From a checkpoint of a small transformer trained on Wikipedia.
Size: 8 layers, width 512, vocabulary 8890, 32M parameters.
Training: a variant of Adam for these matrices, 1045M tokens, 7973 steps.
Each number is 50 + 12 x the weight over its row's rms, rounded and kept within 0 to 99. Layers, rows and columns count from 0. The size before them is the row's rms in percent of the matrix's.

# down: layer 2 MLP down (transposed), 1344x512, rms 0.0422, rows 1001-1018, columns 0-127
# gate: layer 2 MLP gate, 1344x512, rms 0.0418, rows 1002-1019, columns 0-127
# up: layer 2 MLP up, 1344x512, rms 0.0424, rows 1002-1019, columns 0-127
down1001 111:50 59 40 39 71 48 79 54 47 56 44 48 39 64 58 83 66 66 52 37 43 40 51 52 25 53 69 59 60 68 46 33 39 26 59 41 48 38 50 45 34 53 65 66 43 45 70 58 56 59 45 58 54 47 36 57 46 46 32 25 37 44 35 56 54 42 63 57 45 30 35 57 62 59 77 56 43 55 40 53 50 54 85 57 32 72 39 46 79 49 55 41 65 48 36 34 67 27 71 43 54 40 50 40 63 42 78 54 54 58 52 33 44 66 64 63 27 63 53 56 38 47 47 41 38 53 61 46
gate1002 094:48 76 51 55 58 40 45 62 57 49 57 53 38 48 43 41 47 52 53 53 38 48 58 42 40 44 44 40 42 50 48 60 46 56 41 55 42 63 26 26 49 58 42 60 51 32 44 43 69 39 27 56 52 41 53 31 46 44 39 44 32 61 46 46 41 62 33 57 47 52 46 52 35 71 56 46 54 52 51 43 48 76 56 55 55 47 34 38 64 19 72 62 54 40 47 42 68 63 44 40 52 39 31 60 56 42 47 37 72 57 62 48 52 55 55 53 44 69 57 66 61 69 42 66 40 66 37 33
up1002 088:73 60 64 49 48 55 56 53 50 40 45 52 41 51 54 60 40 60 64 46 69 40 48 48 55 46 65 39 43 31 24 73 45 68 60 55 42 48 32 57 57 59 37 53 48 46 58 41 51 63 36 29 48 57 34 54 57 12 42 60 40 56 58 48 43 33 53 32 41 42 44 58 47 71 55 50 55 55 50 46 51 60 54 38 44 27 37 40 27 57 56 45 46 54 42 38 36 52 34 45 53 65 55 42 56 60 41 38 71 53 39 47 15 27 62 53 64 54 34 36 86 56 62 61 50 46 48 58
down1002 090:35 49 29 61 48 32 39 50 34 65 58 53 46 43 36 44 56 34 49 41 45 50 49 60 69 64 39 49 49 65 60 44 60 31 29 47 64 23 47 41 42 51 68 39 50 55 41 41 49 44 56 57 52 60 49 53 40 54 48 48 50 54 45 42 63 74 42 60 67 64 45 29 43 45 77 23 40 59 45 46 55 39 43 50 63 68 55 52 61 40 49 46 56 48 40 45 76 55 53 52 61 50 48 51 43 42 61 43 43 38 54 66 63 45 52 51 55 57 42 57 22 54 49 58 60 45 67 50
gate1003 116:28 57 42 41 50 48 46 45 65 46 35 47 63 62 45 51 52 48 61 51 49 52 41 26 44 67 52 59 26 50 59 44 53 49 34 37 49 46 55 56 36 45 28 41 53 58 52 52 51 64 52 59 28 54 73 58 56 78 70 66 31 56 30 66 49 63 51 53 58 59 49 39 66 54 36 49 49 67 40 41 40 32 52 58 71 39 31 39 34 55 39 49 37 66 63 40 40 81 49 44 37 58 47 55 46 72 46 67 48 44 52 41 42 55 57 44 49 35 35 55 29 55 48 27 40 45 46 60
up1003 116:60 44 46 56 57 49 53 73 27 48 45 45 35 46 47 47 51 62 51 66 41 66 56 57 48 36 53 60 80 38 59 58 66 40 69 54 36 42 38 57 57 51 57 34 48 50 59 59 63 49 42 43 64 35 36 38 40 53 32 39 53 57 66 32 51 48 30 68 34 25 35 51 27 40 59 64 59 32 49 51 48 56 51 42 25 68 68 59 76 56 54 45 37 32 53 52 73 37 44 41 74 37 43 55 37 42 46 43 58 41 56 31 53 46 32 45 53 58 50 49 61 54 57 47 43 42 55 32
down1003 112:57 37 54 42 47 60 46 58 32 51 37 55 34 42 36 60 51 66 52 81 59 53 75 63 47 51 66 67 55 48 60 48 62 61 76 51 44 28 44 44 40 36 49 27 44 48 44 36 53 43 33 50 66 46 19 59 53 57 38 39 44 38 67 47 57 47 24 59 53 42 41 48 44 40 46 59 46 46 42 49 38 45 36 36 46 46 47 60 69 57 26 47 36 36 39 45 53 47 55 53 54 39 38 40 45 50 54 47 55 26 46 43 57 40 53 19 52 58 51 41 57 64 77 52 48 36 63 40
gate1004 090:47 43 61 71 62 35 60 60 62 60 45 59 62 61 51 90 60 61 44 63 42 47 42 47 14 61 39 64 55 39 61 58 65 44 51 48 42 57 59 55 53 50 24 26 38 53 49 44 58 57 50 34 70 48 62 27 70 58 57 44 62 65 39 54 42 40 39 54 48 63 58 40 60 48 42 61 40 67 52 50 32 65 58 46 61 48 60 46 56 44 41 48 34 23 48 58 47 44 40 50 54 53 49 50 33 46 58 52 47 45 48 20 60 47 53 23 54 43 42 52 62 65 55 52 39 48 44 36
up1004 099:54 59 48 39 63 23 27 69 56 67 36 17 62 51 41 56 63 40 61 59 38 47 63 52 68 38 57 52 61 34 38 75 65 42 20 64 48 32 30 72 57 47 50 20 39 50 44 45 62 41 57 74 55 49 57 69 62 64 53 52 60 54 45 65 63 49 37 53 64 38 50 33 56 56 80 43 33 46 58 16 49 34 65 56 47 40 28 59 41 67 30 54 46 62 37 56 63 64 40 59 64 60 50 35 61 40 41 62 61 47 52 46 43 65 41 57 56 65 46 39 59 67 61 63 38 35 20 48
down1004 099:62 43 54 30 59 33 40 71 55 58 36 23 57 41 42 55 56 44 64 58 52 50 62 54 73 27 53 46 58 22 39 62 72 47 24 63 46 34 37 58 53 43 55 17 32 51 39 41 64 37 64 79 57 45 67 65 65 50 60 52 53 51 38 62 63 54 45 50 66 41 33 31 59 54 63 44 34 51 56 26 57 52 34 55 45 29 38 63 56 70 40 52 38 71 51 54 42 60 42 61 54 52 49 57 69 43 49 57 53 30 58 42 40 77 51 47 54 65 47 40 64 63 60 54 49 33 32 38
gate1005 084:64 38 34 62 46 38 47 44 52 50 61 68 52 39 42 31 43 44 48 39 66 31 61 33 47 55 70 36 50 52 38 62 54 56 35 50 42 55 41 50 54 35 39 52 59 32 54 67 35 60 46 33 48 41 51 59 48 41 46 49 45 36 43 42 29 67 66 54 61 49 59 49 63 70 67 56 69 34 68 42 69 59 23 50 49 45 53 53 53 62 47 42 63 48 61 69 55 31 80 59 61 21 41 37 59 62 53 37 41 57 53 45 41 57 54 48 50 47 47 43 26 39 41 52 34 62 71 65
up1005 087:75 44 49 47 76 47 49 64 56 36 52 57 40 50 78 54 48 36 48 54 54 61 73 35 32 45 57 60 52 40 66 57 47 47 42 47 61 64 32 43 52 40 59 49 44 54 28 59 65 69 30 43 47 44 48 55 54 21 55 42 68 47 44 67 68 46 40 50 34 55 54 32 51 41 67 54 54 58 52 36 36 54 54 70 50 39 51 66 28 56 48 50 42 45 53 70 60 53 48 32 56 31 26 41 60 45 17 48 67 25 45 48 59 53 49 31 52 57 47 29 68 51 45 50 49 41 49 45
down1005 087:51 45 44 62 40 45 63 29 37 59 69 57 41 46 40 40 41 41 60 33 69 40 66 60 67 40 68 36 45 52 18 57 46 42 36 43 44 61 52 56 70 47 30 43 50 47 66 65 24 63 47 34 44 44 58 50 45 60 39 67 56 44 52 49 55 59 80 40 62 53 54 56 49 64 49 50 56 30 47 54 66 55 36 56 53 51 46 57 53 47 50 49 52 30 30 51 49 50 70 61 67 34 45 46 60 54 58 44 28 56 40 43 35 41 47 48 38 61 40 50 26 54 43 58 63 54 53 68
gate1006 105:23 60 55 30 32 59 51 53 74 21 58 57 70 62 41 51 54 50 32 50 68 23 57 28 48 63 44 45 54 61 34 52 35 14 25 47 75 46 63 39 59 56 49 40 54 58 65 33 37 55 49 79 49 57 31 31 34 45 46 53 32 44 52 74 24 47 64 57 34 64 33 79 71 39 49 70 59 70 65 54 59 46 41 48 49 54 28 38 43 43 48 48 40 59 31 60 71 46 54 53 36 41 52 28 60 71 67 43 30 31 24 61 48 35 33 43 46 46 57 62 40 47 71 51 49 53 34 51
up1006 102:60 49 43 57 67 51 40 64 53 60 47 42 36 43 49 40 49 59 50 37 58 49 28 44 48 40 49 54 35 41 54 38 39 62 46 45 54 47 52 40 50 62 42 62 86 62 51 46 68 43 24 45 72 52 53 55 36 52 66 66 49 54 46 43 49 44 38 38 57 41 59 48 62 38 52 38 39 54 51 42 28 49 50 65 52 47 67 61 46 38 44 43 48 15 58 71 28 63 38 50 58 41 24 55 47 38 48 37 67 68 25 48 57 67 72 43 54 32 41 39 50 67 45 63 49 60 43 42
down1006 104:29 63 56 26 36 45 46 48 68 30 76 52 76 53 48 45 49 64 44 47 78 34 62 46 44 55 49 44 49 64 25 59 28 30 32 42 73 45 67 58 55 67 54 38 59 57 58 40 38 64 47 74 57 59 41 33 42 42 46 51 37 47 54 78 48 48 63 48 58 70 33 83 57 41 45 61 50 68 64 55 61 33 40 65 48 45 25 54 51 54 52 48 44 51 39 52 56 50 61 50 31 55 55 43 61 73 76 38 34 18 15 53 59 39 44 35 38 35 45 71 39 38 71 53 62 47 43 50
gate1007 088:61 46 38 68 63 63 38 46 59 44 49 18 37 36 54 43 36 58 46 44 46 45 66 41 55 41 44 57 67 68 65 37 45 70 62 24 51 74 52 48 45 44 40 46 34 31 51 49 45 28 46 58 31 57 41 50 54 25 49 31 53 37 47 54 57 54 44 43 47 34 82 41 38 55 43 55 44 52 21 38 47 62 52 54 53 63 40 57 32 39 50 40 36 36 47 41 71 64 71 48 48 45 51 65 37 23 40 69 49 31 60 66 14 35 44 60 58 48 60 51 47 64 20 50 57 67 49 42
up1007 087:74 60 69 49 48 79 61 62 49 31 43 62 44 60 57 29 48 62 48 37 82 53 32 70 47 44 49 60 50 41 47 36 35 53 51 49 60 66 47 44 46 48 60 40 33 39 69 46 57 27 57 45 65 72 38 47 55 24 60 49 31 51 60 65 53 23 57 68 45 45 43 40 47 44 41 44 47 28 42 37 43 60 63 54 39 50 66 43 39 51 57 48 51 55 52 51 63 36 46 27 43 63 54 62 40 67 46 57 76 44 29 68 74 51 50 52 38 36 50 53 63 57 43 66 59 40 53 57
down1007 086:68 51 35 65 59 32 39 34 63 68 38 36 41 46 45 70 43 62 40 56 25 46 65 37 53 51 45 72 54 60 45 43 27 64 58 42 41 68 47 47 40 37 51 67 41 37 46 77 50 41 39 64 24 36 62 63 32 38 35 54 44 35 41 44 37 52 36 45 47 26 63 63 61 64 58 62 56 66 40 28 64 45 37 55 63 46 32 51 42 55 63 45 64 24 61 57 64 48 66 52 37 27 54 53 39 33 47 65 35 62 59 59 30 40 64 86 60 34 52 58 39 63 27 39 58 67 44 54
gate1008 109:38 51 70 51 09 56 36 45 59 41 59 46 22 43 33 57 47 45 63 77 47 44 38 40 53 57 61 61 38 58 54 41 34 25 60 47 53 58 59 60 47 74 49 47 39 78 21 43 68 40 45 60 54 51 46 47 51 48 55 63 49 40 34 47 58 40 41 30 36 52 62 51 72 66 36 41 40 57 51 51 48 39 73 72 58 28 72 53 35 58 42 74 42 38 61 54 35 50 42 45 55 49 68 54 37 55 38 49 47 53 37 56 58 68 62 38 43 52 36 41 69 52 52 38 38 37 45 44
up1008 114:50 50 35 36 35 61 46 54 40 61 67 55 53 40 26 46 56 61 63 55 50 66 54 39 52 74 53 45 52 51 55 58 40 54 44 45 44 46 61 53 20 48 54 60 43 72 46 48 83 37 42 43 33 58 49 39 68 50 34 40 50 28 53 74 54 79 61 45 31 49 32 69 43 72 51 35 53 64 43 53 56 29 57 63 38 36 74 42 47 62 63 46 59 66 47 65 47 57 33 56 58 52 56 36 65 62 54 58 46 40 63 50 58 57 46 52 26 60 37 55 67 64 37 23 30 46 72 37
down1008 114:45 53 36 38 65 79 61 45 32 62 61 56 53 45 39 54 58 51 42 48 50 68 69 52 54 73 40 46 60 34 55 60 57 70 49 56 38 29 40 36 40 42 48 65 58 71 63 51 64 47 52 42 37 45 49 40 43 45 28 49 51 25 49 64 28 78 43 40 38 47 37 57 54 58 64 40 70 59 40 59 52 53 52 65 42 37 59 39 60 50 61 36 57 69 37 60 62 50 39 30 54 41 66 40 46 54 42 59 62 54 63 50 54 47 58 70 50 57 53 57 76 85 23 22 38 51 55 37
gate1009 094:53 52 68 27 31 49 56 65 51 33 69 74 49 52 43 64 58 50 49 57 71 41 44 40 71 58 73 40 44 50 35 72 23 31 51 51 69 57 37 56 59 57 37 38 63 56 62 39 40 56 57 65 50 44 38 68 61 40 45 56 52 52 43 65 29 35 51 40 54 30 56 29 72 52 53 32 54 54 38 49 54 65 47 47 33 57 66 51 30 76 44 49 63 48 48 47 55 49 51 52 58 67 47 58 39 29 35 23 50 60 20 62 47 37 53 44 44 57 43 47 58 46 61 56 74 40 39 59
up1009 091:74 47 43 72 31 50 43 52 57 34 57 54 49 42 51 49 39 43 63 37 65 48 40 23 59 54 44 34 63 50 15 29 51 44 44 35 52 55 65 76 61 71 48 50 58 38 65 74 37 52 43 43 64 64 56 55 51 50 55 52 59 57 42 52 51 59 67 58 47 65 46 82 53 63 65 54 63 61 49 38 50 49 48 48 43 49 43 67 47 56 34 45 45 41 59 47 50 66 57 64 58 55 32 47 41 53 49 43 45 53 53 81 43 44 42 51 35 35 61 23 65 56 56 42 55 49 68 44
down1009 091:72 56 57 49 36 48 37 46 26 44 47 50 49 46 49 38 66 31 70 49 57 40 57 33 52 54 27 49 49 57 14 56 49 51 44 53 47 63 54 40 64 54 47 59 51 40 59 41 32 63 42 48 78 63 40 34 48 46 61 49 63 75 39 63 55 44 53 45 51 66 57 63 49 54 51 66 44 43 67 38 37 63 23 51 56 45 59 43 46 41 46 58 53 50 58 63 55 63 46 63 46 47 40 69 61 55 57 58 40 34 57 74 54 39 41 35 42 51 43 54 53 71 57 38 48 45 77 26
gate1010 094:37 64 66 42 45 48 52 46 76 43 46 26 32 52 60 59 79 61 60 65 46 47 45 56 58 48 40 40 28 40 42 52 58 33 55 55 52 37 38 38 48 52 22 60 59 43 52 48 61 20 26 58 55 84 40 38 47 57 56 41 41 69 48 67 45 38 43 39 76 49 58 79 72 44 60 46 48 36 28 53 40 69 58 40 54 56 56 38 49 49 48 55 50 43 52 52 52 33 29 43 41 30 27 52 47 50 47 62 83 59 54 48 40 48 59 46 46 36 62 53 55 60 63 47 42 54 44 52
up1010 093:60 71 62 55 35 45 31 34 62 45 54 54 49 47 54 45 49 31 41 59 46 63 67 57 37 62 43 43 40 65 33 47 47 23 61 44 33 57 47 58 38 58 37 42 48 57 54 38 41 68 62 21 51 48 36 51 37 50 42 82 51 39 54 57 28 62 36 33 53 53 41 34 66 43 62 44 71 43 55 41 44 54 56 77 65 40 65 37 68 63 32 45 41 72 46 35 54 45 47 43 45 69 65 36 45 39 59 50 52 65 47 28 58 44 56 47 51 62 36 56 77 47 33 30 67 54 49 66
down1010 096:51 61 64 63 52 47 50 31 77 62 59 29 43 41 49 44 66 42 48 55 46 45 63 62 41 46 37 54 42 51 41 28 51 15 67 56 58 33 52 42 34 49 27 44 35 47 43 45 52 44 43 53 38 62 32 48 39 59 40 68 38 53 64 60 49 45 39 38 56 56 34 47 77 26 49 39 56 23 50 36 41 54 72 63 75 50 49 14 67 71 40 48 41 49 49 61 56 38 39 52 43 45 38 39 53 51 37 46 81 58 49 42 38 42 52 51 38 48 68 59 64 60 40 43 45 62 54 69
gate1011 085:62 47 68 57 40 58 43 75 54 49 25 53 39 44 41 39 39 46 73 49 48 67 41 53 34 66 41 64 62 53 42 59 48 47 59 53 53 51 56 64 24 47 59 44 48 49 32 20 53 39 36 43 64 54 61 37 55 41 68 56 65 48 44 35 30 49 32 58 62 43 34 71 64 48 56 46 60 56 54 36 51 65 76 66 45 49 50 37 46 32 43 50 56 43 62 34 61 58 41 57 79 44 46 64 62 33 65 51 62 89 37 44 35 56 50 32 39 27 53 25 51 48 44 48 47 15 46 39
up1011 106:39 75 59 40 74 50 63 46 48 48 46 40 50 50 53 55 39 64 42 59 47 37 72 49 51 59 48 37 64 51 61 70 68 63 42 20 48 49 34 42 49 50 52 43 51 46 40 63 57 70 44 58 42 58 51 59 54 51 37 54 36 56 68 60 58 53 74 24 30 52 74 28 39 43 29 43 43 47 49 62 54 42 20 25 61 62 50 35 52 65 54 37 53 32 73 51 16 51 56 47 50 56 38 25 39 33 63 36 66 46 53 44 44 60 71 48 65 49 46 71 69 55 45 51 35 59 33 23
down1011 111:46 61 71 55 55 61 62 52 64 62 37 49 56 38 41 47 50 53 45 57 39 48 80 39 51 57 48 38 54 55 54 78 75 47 47 17 54 41 41 46 47 44 48 43 44 30 33 46 52 62 44 62 50 66 41 53 51 58 50 63 47 57 50 58 59 49 67 42 32 45 70 42 45 33 40 44 32 54 55 56 48 53 35 34 44 66 54 29 45 60 46 42 53 38 57 53 46 53 58 52 50 46 52 45 35 27 61 31 65 59 48 45 43 73 52 57 55 54 55 66 64 51 44 47 32 56 35 05
gate1012 100:41 65 47 65 46 56 56 41 66 60 36 44 52 57 47 26 39 55 57 89 47 53 44 54 63 54 38 41 64 49 41 47 62 36 39 44 47 51 64 56 54 35 42 53 50 65 26 59 59 59 45 60 37 34 50 44 45 46 57 43 53 52 22 55 33 40 34 46 26 46 78 63 73 64 39 36 55 52 43 40 53 33 58 31 42 39 69 33 43 68 39 55 42 55 30 47 51 39 46 49 57 50 54 57 59 46 50 74 51 30 16 53 52 38 53 46 45 50 36 55 51 56 59 55 32 73 56 27
up1012 103:26 42 43 61 72 60 51 52 38 53 41 42 73 50 47 57 68 35 53 38 39 53 27 24 45 51 56 48 40 61 47 47 47 44 49 55 58 60 41 81 47 38 57 26 38 54 39 40 52 60 58 53 42 45 28 42 58 41 46 46 57 46 50 65 59 73 51 56 71 58 48 46 34 50 50 59 44 55 46 51 53 55 41 43 74 59 27 48 56 49 66 49 66 50 57 53 42 80 66 61 61 60 51 36 60 65 56 62 54 44 46 27 53 44 62 55 61 44 38 53 57 56 45 52 59 43 55 45
down1012 100:47 42 61 49 53 51 67 56 29 26 61 49 52 42 53 60 57 66 42 32 50 79 60 28 47 40 65 48 26 54 59 61 46 58 56 62 35 51 52 56 54 48 42 37 54 36 55 31 42 61 35 51 43 63 55 45 50 58 33 41 47 39 80 51 33 51 56 44 83 46 41 32 47 32 64 43 56 34 49 45 43 38 63 47 49 35 42 59 65 59 47 53 54 67 64 45 60 54 44 50 25 49 59 52 44 28 36 20 51 63 63 39 22 46 44 14 62 49 57 46 40 49 60 53 57 45 66 60
gate1013 089:41 57 55 40 53 66 59 58 57 38 54 49 61 42 69 45 47 40 52 43 66 47 57 43 35 66 36 60 48 77 38 57 48 44 45 24 48 46 32 51 36 43 29 37 39 40 34 29 65 43 56 33 53 35 27 47 50 55 57 56 38 49 39 59 39 29 27 55 67 46 44 43 65 35 54 46 53 55 70 60 50 52 64 48 41 37 52 30 60 47 36 44 33 47 52 19 48 76 48 27 24 56 38 64 57 50 48 38 52 47 32 58 70 23 62 32 55 28 45 50 37 59 51 48 43 50 31 45
up1013 093:52 55 45 44 50 46 63 28 51 61 49 51 56 68 52 50 50 57 45 52 37 44 53 61 52 46 61 34 36 37 55 60 33 66 44 57 38 41 50 63 77 52 45 44 69 58 53 50 29 31 48 60 83 63 75 50 74 51 47 39 60 81 52 56 79 55 66 51 41 42 61 42 36 45 33 51 58 32 46 54 28 58 41 55 89 59 45 61 40 53 61 45 60 44 65 63 46 23 44 57 76 50 51 42 35 37 37 53 45 36 58 34 67 51 48 39 53 57 66 49 59 67 81 50 66 42 57 30
down1013 094:45 55 49 49 51 48 73 20 53 71 47 50 65 65 42 59 53 62 47 51 25 48 61 49 40 56 64 47 53 48 56 68 28 65 46 61 42 51 41 49 66 47 32 29 69 42 53 56 42 32 59 55 64 60 64 61 63 59 45 32 54 65 51 64 65 39 57 51 41 44 53 36 45 54 46 48 56 43 44 44 20 44 40 53 91 52 52 56 42 44 51 55 66 42 64 56 60 40 53 62 53 39 45 48 51 32 44 48 41 40 61 38 61 50 49 28 53 70 78 49 44 66 92 58 57 38 54 29
gate1014 104:51 55 34 60 57 39 51 53 60 46 38 70 60 66 52 65 66 56 21 65 49 40 52 56 35 60 29 37 74 37 48 51 31 34 19 49 63 46 51 64 66 40 46 29 37 55 61 25 60 27 50 53 50 55 51 29 49 05 46 34 55 61 50 58 53 65 37 47 69 53 25 39 69 70 57 60 61 37 41 63 38 55 66 71 36 66 36 57 33 32 50 46 50 51 64 56 51 34 41 52 40 49 53 48 55 46 37 50 46 23 41 58 42 58 49 41 29 58 58 64 41 62 59 52 64 38 54 35
up1014 100:55 51 48 57 59 45 40 55 54 38 63 63 75 56 63 63 56 57 35 53 65 36 63 50 41 48 38 48 66 59 48 54 42 33 30 47 69 49 41 71 56 50 73 47 41 34 49 46 62 25 64 56 42 55 54 26 47 18 35 20 49 69 63 52 41 67 34 51 75 53 21 41 42 68 53 51 62 31 52 56 45 69 54 60 33 69 48 43 45 34 53 63 65 62 66 51 46 34 54 57 35 41 34 47 63 48 32 39 41 48 44 66 42 62 64 56 37 70 59 55 35 53 48 50 77 67 61 56
down1014 097:47 46 61 32 47 55 49 47 36 54 78 37 26 29 53 41 40 38 66 29 55 61 40 49 69 40 59 56 40 72 61 46 65 65 54 46 52 54 44 23 39 54 55 60 64 53 36 75 48 59 51 51 55 51 60 77 54 87 54 61 27 33 42 60 50 46 58 50 37 52 65 59 30 31 47 53 43 63 57 49 64 47 34 35 57 27 66 48 58 75 58 60 50 54 52 39 48 69 49 51 63 47 48 53 50 41 56 48 45 64 59 40 53 34 58 66 60 42 32 28 52 43 47 53 43 55 42 60
gate1015 097:33 41 33 58 39 50 48 56 55 65 47 47 57 48 52 52 50 51 49 46 53 20 36 38 43 60 55 58 45 52 34 34 35 60 36 42 50 41 53 37 54 25 15 54 57 57 56 51 40 36 54 51 89 49 69 49 57 65 52 54 46 78 47 62 54 55 57 48 61 53 57 53 61 57 25 62 48 49 43 45 37 48 66 39 41 64 35 35 45 60 74 44 32 66 48 40 42 35 32 52 56 49 25 47 38 65 42 59 54 38 47 50 55 41 40 42 67 40 30 56 45 54 68 72 58 61 36 73
up1015 093:44 59 61 40 50 52 51 54 45 39 37 53 30 46 39 61 43 51 44 56 57 75 52 35 44 59 50 55 41 57 59 38 44 38 62 43 38 65 34 58 47 70 46 58 55 58 45 35 67 54 36 40 81 50 21 60 52 43 57 71 56 48 60 67 54 29 34 41 48 48 60 15 50 47 75 32 53 59 43 47 38 34 39 60 77 46 60 56 57 48 45 51 53 29 55 52 46 69 52 39 42 47 50 31 45 54 59 40 44 62 34 47 66 49 61 31 38 55 28 60 65 64 47 35 61 32 41 45
down1015 096:43 45 42 66 47 45 44 65 61 63 43 53 55 34 57 63 39 53 43 33 47 33 32 45 43 72 51 56 50 61 33 31 17 51 44 29 51 56 51 43 65 20 12 58 56 54 68 55 43 34 47 42 78 59 55 54 63 71 57 60 49 72 47 55 60 49 69 58 56 47 54 44 46 56 40 58 50 62 53 44 33 48 59 52 45 66 33 47 45 44 85 46 44 57 50 41 35 46 40 41 50 44 32 40 44 65 51 59 58 43 51 47 55 41 34 32 62 38 33 63 49 57 67 68 52 43 49 83
gate1016 099:71 50 63 69 31 62 67 68 60 47 49 55 27 66 48 49 67 48 55 61 39 54 50 66 47 45 55 54 41 64 70 59 48 35 29 44 62 63 51 66 56 72 44 58 50 55 50 48 53 52 46 46 50 72 60 37 42 60 41 45 29 64 49 49 61 43 18 47 62 68 71 40 49 55 44 44 54 65 36 47 39 62 43 61 71 56 43 43 40 64 45 54 48 54 45 44 56 48 42 62 55 50 26 30 35 66 43 55 40 54 29 36 58 55 40 62 47 35 58 55 58 57 58 42 57 54 34 32
up1016 105:56 80 47 47 61 70 56 27 52 56 42 77 60 48 50 22 28 49 62 29 44 23 41 59 40 45 48 54 22 51 54 68 41 55 46 60 68 42 66 56 38 50 47 32 53 55 53 57 37 51 56 42 29 50 46 49 55 21 55 47 51 42 49 47 57 59 55 75 45 55 29 46 41 40 40 51 62 48 39 44 67 60 40 38 57 48 50 43 48 55 26 41 72 53 50 40 77 49 41 46 56 69 65 59 57 51 61 53 51 47 45 46 57 61 54 47 64 44 56 62 52 70 70 49 49 62 58 44
down1016 101:47 77 50 56 72 54 61 46 51 46 39 61 44 34 52 42 45 47 48 39 41 37 40 60 63 47 57 40 27 69 39 50 51 54 46 62 47 52 59 55 46 54 34 63 63 57 41 60 35 52 44 58 47 52 56 50 55 32 57 58 48 52 42 62 65 59 42 50 58 45 51 44 50 44 43 38 53 55 38 36 58 65 51 36 64 46 41 48 58 50 42 32 67 47 51 36 87 58 39 56 50 67 64 54 50 52 55 43 57 51 35 52 56 65 57 36 66 41 42 42 50 59 53 45 55 76 51 52
gate1017 100:54 61 57 52 57 63 57 70 59 40 67 47 31 58 37 52 79 52 49 72 63 49 39 31 27 73 52 61 49 49 70 47 38 51 31 59 65 45 37 33 57 58 62 52 56 61 61 45 50 73 50 53 65 72 49 53 71 51 60 60 56 74 39 70 54 42 68 46 43 67 38 43 40 25 39 73 28 37 58 43 38 35 49 50 76 65 46 42 52 31 47 45 23 42 57 60 43 68 51 22 43 43 39 48 19 47 49 45 41 52 56 41 44 52 52 37 38 42 66 71 51 41 45 52 38 53 28 45
up1017 101:46 47 36 61 57 55 49 42 28 56 56 41 45 21 65 50 50 51 61 42 54 66 41 44 46 53 63 29 49 48 59 55 63 66 40 56 57 48 53 42 41 63 67 65 48 46 43 52 47 49 52 55 45 67 48 45 56 64 48 55 45 54 63 62 64 74 39 46 46 62 66 64 39 59 51 50 40 57 31 36 48 74 61 45 73 65 79 55 50 41 47 68 65 57 27 73 37 39 44 53 46 61 32 53 54 41 36 78 61 63 73 34 49 67 59 59 43 62 57 34 47 46 52 58 58 64 64 22
down1017 103:24 33 43 38 42 55 49 24 35 48 53 65 49 45 51 55 66 52 70 29 50 57 23 45 56 48 53 32 48 56 26 58 63 50 52 67 61 37 56 41 46 56 52 64 46 50 49 36 51 42 53 34 35 46 12 39 54 56 46 53 53 28 49 44 46 73 36 51 45 49 56 67 51 62 58 41 58 50 38 55 61 64 70 58 62 59 58 50 45 58 40 64 89 70 38 46 57 35 46 63 51 52 50 51 52 57 34 68 64 66 74 42 68 46 51 54 52 59 34 31 44 28 61 46 43 43 74 40
gate1018 104:42 58 71 51 64 42 54 25 62 42 57 45 48 51 46 61 48 45 65 58 35 57 36 41 45 67 28 76 50 42 71 54 66 35 61 29 51 77 50 55 41 52 46 51 43 70 35 48 54 59 46 39 67 34 53 44 69 64 61 72 51 41 46 48 61 38 48 66 29 44 49 43 59 47 38 49 49 60 45 38 61 52 58 47 71 47 42 52 58 23 36 30 58 35 42 72 75 57 46 60 30 50 66 46 53 42 40 64 30 40 48 43 74 38 58 30 21 57 43 58 64 62 44 44 38 58 66 26
up1018 114:68 45 55 51 37 51 78 45 56 34 42 26 34 52 25 62 33 39 55 59 46 38 37 69 78 38 52 39 53 58 57 42 38 54 41 53 58 44 46 51 56 61 53 63 63 51 50 48 53 46 47 58 35 52 47 59 44 41 58 46 34 41 54 46 49 33 48 47 57 43 83 60 63 61 60 56 56 55 43 63 44 42 50 34 53 43 58 42 54 48 39 51 57 50 43 56 42 67 53 58 71 43 41 62 63 82 56 69 43 50 46 42 57 51 45 55 53 34 38 44 35 52 55 63 43 54 47 33
down1018 113:64 64 57 41 33 70 73 54 56 38 38 38 69 54 34 71 48 47 55 33 56 52 32 55 78 37 32 43 44 34 54 52 51 52 41 64 61 48 38 38 53 42 59 59 76 46 62 47 60 54 66 50 35 53 33 55 58 43 53 61 39 48 42 37 49 24 56 60 38 39 74 58 48 41 55 44 47 54 45 53 52 48 67 24 48 46 49 37 38 44 39 43 54 46 37 49 49 64 55 56 59 44 37 52 54 63 68 74 42 50 56 46 52 53 69 27 44 52 43 53 32 63 56 62 38 38 48 39
gate1019 093:53 62 50 63 44 61 41 51 57 40 36 35 30 51 62 56 42 56 49 62 20 44 56 54 36 42 34 38 41 53 64 33 38 34 50 42 42 45 39 58 39 66 17 52 59 42 40 34 49 32 46 53 56 35 49 53 41 46 57 46 28 82 36 64 62 37 36 57 57 47 65 39 46 56 61 55 37 49 35 44 40 63 72 44 57 46 47 50 43 57 48 29 42 57 49 44 42 46 51 55 51 65 37 60 46 35 48 64 63 41 29 43 52 61 54 44 54 21 45 54 53 69 42 48 34 56 36 26
up1019 097:28 48 68 47 59 38 41 67 30 53 48 64 53 70 36 29 47 39 50 38 70 64 45 62 66 34 61 68 55 64 72 54 70 53 51 39 33 60 56 49 73 48 57 46 60 42 60 56 39 45 64 58 55 48 74 37 48 31 61 53 73 51 41 37 57 47 37 47 49 43 59 43 46 68 33 39 75 40 54 30 60 55 35 43 50 50 48 62 48 33 61 66 41 30 45 33 46 47 58 59 47 52 56 51 41 43 55 35 59 59 49 46 50 44 74 46 28 47 59 57 48 56 70 55 46 41 59 54